{"n_layer": 12, "d_model": 384, "n_head": 3, "n_kv_head": 3, "head_dim": 128, "d_mlp": 1024, "vocab_size": 8192, "activation": "swiglu", "norm": "layernorm", "norm_place": "pre", "norm_eps": 1e-06, "positions": "rope", "rope_base": 2680.0, "rope_fraction": 1.0, "qk_norm": false, "attn_scale": 0.0884, "bias": "none", "tie_embeddings": false, "parallel_block": false, "init": "trunc", "init_std_qkv": 0.0298, "init_std_o": 0.0, "init_std_up": 0.0298, "init_std_down": 0.0, "optimizer": "soap_variant", "lr": 0.00198, "lr_mult_o": 0.613, "beta1": 0.95, "beta2": 0.99, "lr_head": 0.00629, "grad_clip": 2.0, "warmup_steps": 200, "schedule": "wsd", "decay_fraction": 1.0, "decay_shape": "linear", "final_lr_fraction": 0.1, "batch_tokens": [32768, 65536, 98304], "seq_len": 1024, "doc_mask": true, "train_tokens": 453100000, "steps": 7562, "dataset": "wikipedia_en"}
Each number is 128 + 32 x the weight over its row's rms, rounded and kept within 0 to 255. Layers, rows and columns count from 0. Numbers have three digits each. The size before them is the row's rms in percent of the matrix's.

# up: layer 5 MLP up, 1024x384, rms 0.0804, rows 379-395, columns 128-255
# down: layer 5 MLP down (transposed), 1024x384, rms 0.076, rows 379-394, columns 128-255
# gate: layer 5 MLP gate, 1024x384, rms 0.0787, rows 380-395, columns 128-255
up379 095:168165095160112156145169070119113163083097144160145061122080182122102073152148082149127168139133148155124138110094147119077152147111122123099115111193156181087108070154151123087139098153165152124113164081172094090171134123166136123100110136120160079124064084102134073162180109133141080129111120105087081087126138146062120120135189101137222102114123080119150152153140146144135179184105
down379 099:121176145150114164117120105158171172113139094117174120071176180128158172132100100122162098137057156152118144131125183111153125149107088101087121131149148158107062147220200117126161101168101101147060149144115143138134060061116101142086108146201181144214137126152105101143131206100129125161128114141030150141169098082139101162071112159128112145115072133145147108182108114183119196140156
gate380 098:118174190116198173098100146106120150124147093151125192124123143114176131130121110147134174098082042060163129101110097138129130109175121147144127160112175150157141106100218167007157180112161145093120144104119129129134121111139106175116141205092185189166163110147170061184150166156072127141149174138184105141068165169127135132082122100105139111140126122127175118130136174121150187146136
up380 102:098087105134136104088153048111157190155101118105100099165108077089120143168116158176139175124098133138192125063112143134175107130116131191102134102081057139117148118115104158120127073103158139146130105146160158142108122160134159078198114112172104059133091121129131145155131117116188126160091097112135056143094178158072147118072180126163139156099149100090115148112109097203120145065130
down380 107:107148167129127140137170145111168102157100114145145144159100136163076132154166132191129181116112094142172144108135160146139102136121087115121134102118113171102172076152121139156157169178111077146105158101117119139142080098122152126115108092144060129164214062130151116127141178153139118092124103128145125191183157117111092124073144130169107154088094154120162109060051084176137091123146
gate381 110:118136131151071135154107158127146146099119096168095048115121165114171130116074160099159159129154127123141140153148075124146135092124073102103041165138149071107136197131138086111079100116176100100185119117131160124132099167159127168083129099080130119173116110174105104102150174154093150090112159121157114128127108144125147140112131103074125084173082154161127113174085126168203122166165
up381 103:204111150179091074117096154126192166120119124070108097107149060094129161053179147180116161126141160124133116161129146149177134174131117100126154148078183155131128130101140128144067099114103142152085177185149150155107100123084093111156170098144063067094185069109143141100105122112142146105109039150101081139122187163199185177136084165062132162111106192118132146100150129099118134147146
down381 097:114139191159100143087180147113164090135156176165104077132110151170169152170151144150113169112092121158132146141155108124096114095158077112089077109161092085110137149106080093101117108175071124126163134101119196113122137127119140144128136148117127142139047154191175100098119137158143174108106150121114115057104094103131114111185160062143145107172112081121091107166109095144187097146117
gate382 105:120137149135190059127159115190139139175078164118117128110150128110117104035110205110151106109196163133105075118165098075128156141130145150072135129101129116191106135144119121144096091172038093142130098109101156114091153150135131132193115134181168100113141098122125085117149139119083112194163142114139193109126124133122154110110082163110156112170171102113138102144146135179078134110148
up382 105:148122145139118174178181139135101151055211144168116131117096120051135141167134164118215143111120128161134175151135098177178153118156098121101093108126114138152119111111115071118155161157132127116213106097125103125201099207149098146120061127087138126167145093096097119089104124180143122160127115132124144175133120125119148113128160111124141139156112099085201143143115074057080122092116
down382 100:187155115113172144141142119133146082097087129114106137135141102120123140180097146157088151083167111153185090102072135152178064114147171135112164074105133165096096120111104136121117162117084102100144100091138109196132150127114145133073128147156130098094140116067167146117107131092175176118101123115079108143100147122183215126091173143077147112096113142119137102150135099142103126140108
gate383 101:122142114110103154182117134096151059142067130110115097117115141131080177169146113107142143132142105098134119101182165146157108166101096169134102120139103130152138119125118124107171166161102105150144173152138115056125151049129085048121101131112127118114177136088135154121155141146129125147160141121148176142125162150142099147147157132198124119084130105182064120129036152123161184152136
up383 095:159171134135102077117143131111143103173079098155104140167162090193195135138153089172073163111090090082083139103113093090138121183142170142063164150147196144078151105132135136107109078148115130076108107151121146100151144158129165188130136112060100125102055155143128108099137158159114152140062138139124101095150170108123174160119160124107119133125111117115166156152175124145134084105128
down383 101:114144076117134108124164123088183095135088137147122128149119136185100114155192092131136189082133114146109094086157156135126150118156121131141104112131172123137111118181147135147091135174113180093118135168172120103134222102174087148081152090076141098112081173123136121098116134129160122140146089164071149113129130116128123148127099126161148174066130142161126115162147179087133102095141
gate384 096:108088091111118152123184115181188091110123141145063167176134157124140087139092124184088101100172183142102108036052109090166114092154134158143105168146144151123076177060197164149128120116144071102152131152114097150165149114144149134129147122110196142122100172135098157150164125124143117117134151097047140108142186109146174110141151113181139090069164163095167130106175106079148089112170
up384 088:125070136137132153141069110133134073120108077133071125125098150120228091137101122104100152154163050144166174152102127111130096139129143125084116102143148143093122169062129115172231086127139067115075162164143148075149114147110110064097111149111157163148124143174125118180141109157137137108159118131133102174128138124105153186095105160188105093106101139184151167144168089177135110105106
down384 094:122133133170116090113095067180085108147118129101180098130124079171108200106090109130135084096123130142123149178145106102063097138110166127159087100086138103127187084069103117144091147092099148188158157118097117138135093095110100130122128090160124153140176120128114121109063145079114187074134120133159128160126048179129127105119118154104145179113093084166080079195096144132183114113135
gate385 104:133103097146156133105157135116102107130165130072093159073157122111116114137105092098084116148104112140100150116147058158061118133077079101184141127141183174109119075093174097137138163126146098125158112129108038138174094146117128131181144144110133175055172100168115100172134127131092138084105129111123089088109138112105204113140135135136129144093146101108165133087092186145152138148161
up385 099:126099131088128137186110165105193150102153104104138115147144128100158137129091155138162140162129113095171172122085115148096192134094133105078106097158138133152140202109162072135110141122097168120146106056159107065113067129104197089106160132069086142110114142124140126149076107120062122135144192161176094144112114186165112140154118103150109095179154109097115111191121165215107139120033
down385 104:098190191168109139143137154094153104129180147075100104073145179133147071110105163130158122100116152203122117189145138158134175137131135114111152155132133195111126147138074107085130065085104137174097127163153140112154134137094126100132157163111152105088161047104162182108098165130054147057100151119113094151087088159097135162118141129137154169082123169142134162090100163146148115128139
gate386 104:110135130155124046076149151119129122147117108164109138109113132085192087192149139179144151141141100128193140151196132170115157111097155143117142147072105130086164184108155153107174084115122096145068133163105158065068164128121090151124110097171050079120082097107190145135098138171158159068140150184179098122124135133174144160138137120099121137122090106203164124101131097150133180158118
up386 096:118186132167113098111128099103103085100116146175183150069145121127123125101178106113139157145097121131143134074149113116101097148155127154166165121063137233084113132165170136121136127100188130119139146038132098162096100189138144146147128202121097172130117141106150214108148108087134171156148097119128130081134200149111140111138107185102107096173129113096071138140060165129095086201098
down386 104:167136071110160075088118111071129114136069134182128107139108103114038094107171135145076140166132134117148116172153109093132139113132100181118132104028128128058065091119148096094123147145181078131143085077126122162142097121141161109119064087135093139149133098147159178076101151062107166153124109165124062106141135115138139132174135174118082106184090063133120167081094125073073111184091
gate387 103:175127109105152151155103081117132109126105096127065149120151121051204124120124147107118159180105121052115110121152150100172237061147113098158089141064088111118121223108102074170118145119194114119124157146111147086094123191049182100113115103072093141113158114111111099088111124139134135137129128113152102166142149116106085153123152155089156124126149110131130106149171094120156151103148
up387 100:205054099074140121140091138093123135147137109084141115132117098157112149082116130118086080179115102107129172155100133164067130171062184148152082153090160138163152168127137099206107150160133117179180156169028129143138155118148124132130096093084123138169134125139051175153133138164118093117105101189089171086110107116067123111200108112149109173114137097127088146123144123129086133115127
down387 102:136088113056162180161084132148151121133180097080070107126120119050056083079126095098117109117118156149128085106113117144156143124100162100169074088115140083131105119117152087169114145134122156180158152186068087141150114164145139102086107163078106115092130114121140112108170188153108091141095104125199146130157143154131120106105154106101117124120209124107142147134175155190134143091159
gate388 095:195117140122043110080108132113144116171135142040106143155127131189202206086132154160103157142072123152146149120049116119115075165179083068094122142086101138102171124145144169120152155171109094128179136147157126110146197147114125136130176122150066136118098116123179183139166121128179092110105117106129080094117128142088140130154071114105114112128124166135166129176182153103091173110116
up388 091:152159055177129101135138111150131125176092121127132098145136093083119198141143108088138128125162124103111114102169091153235129108109121137182107107100117093181127166075139092135062113084109141162134114117049151125102093119235142123164084110086106137032101124135142139080174122145139083105193117204129185133184117113133133066130162130096138083128135101153111142106085160094132123145153
down388 096:057098180105095148122127082134109160140149149147104151126138123147129067124103109122147090122082126102072139072150117130104115079120114081062095198181177147075171092150157105115217142120171161118114134114154124168154154088098164099176140114139094135193167167134158201160173093113121146160088157088107070128118077079132143119112102110139062129120158123066163105191112111109125167093117
gate389 096:131135063128158122166171141188129120124112155069120105112130129136118169122176103103157102128079143135218091160102101091083136133156154064169151118088095118119185125117130156148115120137106198150155104143116126065117120108088161105109183095110119156128134162113084111162117147147124063097082104147155147123149149133085059113123098177124111126154127147085126105168113131190120145194183
up389 094:091141153170115130137148103125152159119096132123162130144172134144127139153129170169117085130149169118143188129136124153121122109134066123156143087147138191151091081161088137135118065109156131168124248110108163180202159161155160148100162176108203198147131154198126134072137191136156110125125099164139144063093105132110153109110129125115108206122157119103160088109101071114111142125165
down389 094:185101135103106141091116142151094135152200131169115120129156191171050128143026153101073133111150117123096115075124130058126030119126092133114083106099131077201136098131110202149192187080076095098032180091146119104132091063106114112096106138188110142147073109128104130153153113116134106114171134137134135175142148152169158100140103090122124125112125156131155156116119111159132084138133
gate390 098:162157133149134152092081062144054136114180136104160114129091102141102223136140138138098095120167195125182132077096200129074152148122127133118110105148116170086121137087099168187130115158123136079138126122141073100085102122117134107154120130096119202068075140190143193109113161129125128109057114149152093183108151154112183116169131135116056054127127135115158139145085105070102161142118
up390 095:139065129161106102161123095155123162097178157195119120074159159148147090138154104102139118172119085115113129124098124179078157104106113143131098136190113095121128098108107089114096123147148100124076139105204109130142130089118148104156115121137150133200089065150118131164146121081122064131158166159197159067214148106069158048160083169109137121097147095070096107166186108115157133073174
down390 101:137098140126151149148108071130098105133139152121130065123132135092154108098158128165127111117110098123147122110148105141179129107097011116131104135124055128128138118085137189140132182148104103110157071113093063167165139070101125142138118103143091123185162196119095129189131126112136129085129128133189141154134182164129180065133177150085084085098102185185126114157143077122106121142168
gate391 100:160145105169171061131168110091112107090086148144104119091115122075118121119113089121168175111064160102116111093105180121137103119084119159122131182115176132112112137119102106184109030130184129073207091106086183124088168182103150062142159089081126145129174138103151137132138127176083146090202108157170167151136114087127139127118149117183142093098152137147125123164152147118156133111144
up391 100:202134133121143117085129137124124144108137175120109105140089124136158109163114104092163132166167133152108123105113132185112096119083135111125134144145146080133143142157156145165084197129130118143129160168098156104177158100090074142073131169151120113117135127140191064159146126171053121136149146164116104096078171148162163131140108082094158109092103114148162113118074106152160099221127
down391 107:185115134120134145148127140141129107127114152101098103092100134124111109158123133119155111130130119153048114108142102174130120166116089136137175146141113131127179123138112109180129091090140102135071165126126124129128131130080166113134128205099115155099187154081129142163123100153139113137156129117083134104139124138152082186131131119179116145109101119077068118120132134135108092159160
gate392 100:113162120142095135133141103139105130116200164103126107088114072084104134122086103101143093141156060082149104161140090164106169109151219148127128147073148160104112132138110124149144154095125063115181129101162069114115082135124132102126158064144110070171110101174135109094137176128104142163142175158092083160139154096164116113126171091135117147136113139038068114168159137099117125089130
up392 100:128106132108118101124080144175144148088114092183111037123138204133125141154108106137109164152117120099143133069106114124109165180094106147180108139172089091160150145098105106091138116113182166109110139099142143081134112142120157148149104133083160188203122184077142240134106116130132160104113095148118145131167139218176185129145143182124130125155169193158085114151120168110094108207150
down392 102:185101145103120137114142155139159127123111168168113125112137175116155139128164116088116091149130127127140104142085119177115155115153157178153094092139072196142150106094091114105133187173184132166091079105172051123122080095138166095144089090132116086147129145126077164121152172106129180137110137173085125087186161119105128138134170137106102183134179160054094108195190151129123102152137
gate393 092:077133169141146134121160185165092130108184089164093134141157149163143093146149182173103113123077107150118110157139168179167091157160087163143123119089130105159120097134149120078116132131130141153115170159138141139116104086181118073065136085167107170135105134157110090117124116108147081149117115132117152152116180106066030255185133142100169126156159114081137169140081159143121121105110
up393 090:119141158075147149132113104185191158123134117089087098142151202136135160125082147174086169145126124071093127105143114114124143161158088099140125203178154111126143138098129148143129113089117112186165110087149162107153126159161176104167104112190164131121133170159067158109134110137121142169079110154097146181135118132174171225140144135136207181086142178162144120099113104104106118104194
down393 095:124122164149120100082076105145143135177114077077117160153110154061027100114149132097189128093132157092068143118119118130049124144220164133199139090121086127137108166181117132113101074169108101138115119061205054132128057094176168157160067113187092102093128095116120167092086105105130118124116145128146117115111134095141117157172127151144212158098132094164111129133124152104145139044140
gate394 091:132166142176163143128117101172156106094135179155112119069097094132143118128055089108164084122156117166139156132145133098176128127154093190120151186099116097170077159100082234184086119166096073134096085202109128165142115141142130115130093124155167164088117164137108130098153117095102150135073065179178077123062148074164129133079139090196123077114181109090145078180110157103122117148141
up394 091:074086099126169088169120131112122043123108122124167178174112147128121099098163158127123137188107111233077070108096117117140161175066216115067094151175189167084109160131153149100122144083214171090099117144114139170162157103118134140140097064086170087172143092172134153204138154112075130166159135110119144118159074167137132136125157142128146083159137225125109102087148145137180078108090
down394 102:119057112050152112129110109162148063171145085149153111138111166138100111087160138079151147160100159141114124113171146103108087141047128121128092120147103089182128144132162110097134132127130166154154178160134098081170117111156196127199091112180098156218149127121038142089138124144077159152132177110132110098154147116085122138157101129093110134125101193094138088091135122193124092102141
gate395 109:088132112113081168159132144090086141109137115123132124123172137123089124147109135112130112201166128182143130154131110095136136122152155031133089093201138124143129118166146212161161135167169180109092127148129104144113132155183164134091164166193170185101164102158119160139149072178146114124120108116116163112113138105132110122161148071100142175152171125132106100125071102146145159124111
up395 104:103170182131109142185190134137120095098105128120147106115106111138204155121105148109120110134113124164149154150139144166115142194110153123090095114107074104105128173163171071142182107116097138205073147132153142084136129131152150115114147134146082144166078128057060160136142146066124199169134085117162158119140080104137135140155068140147134098174172136147104140150119163073165135118133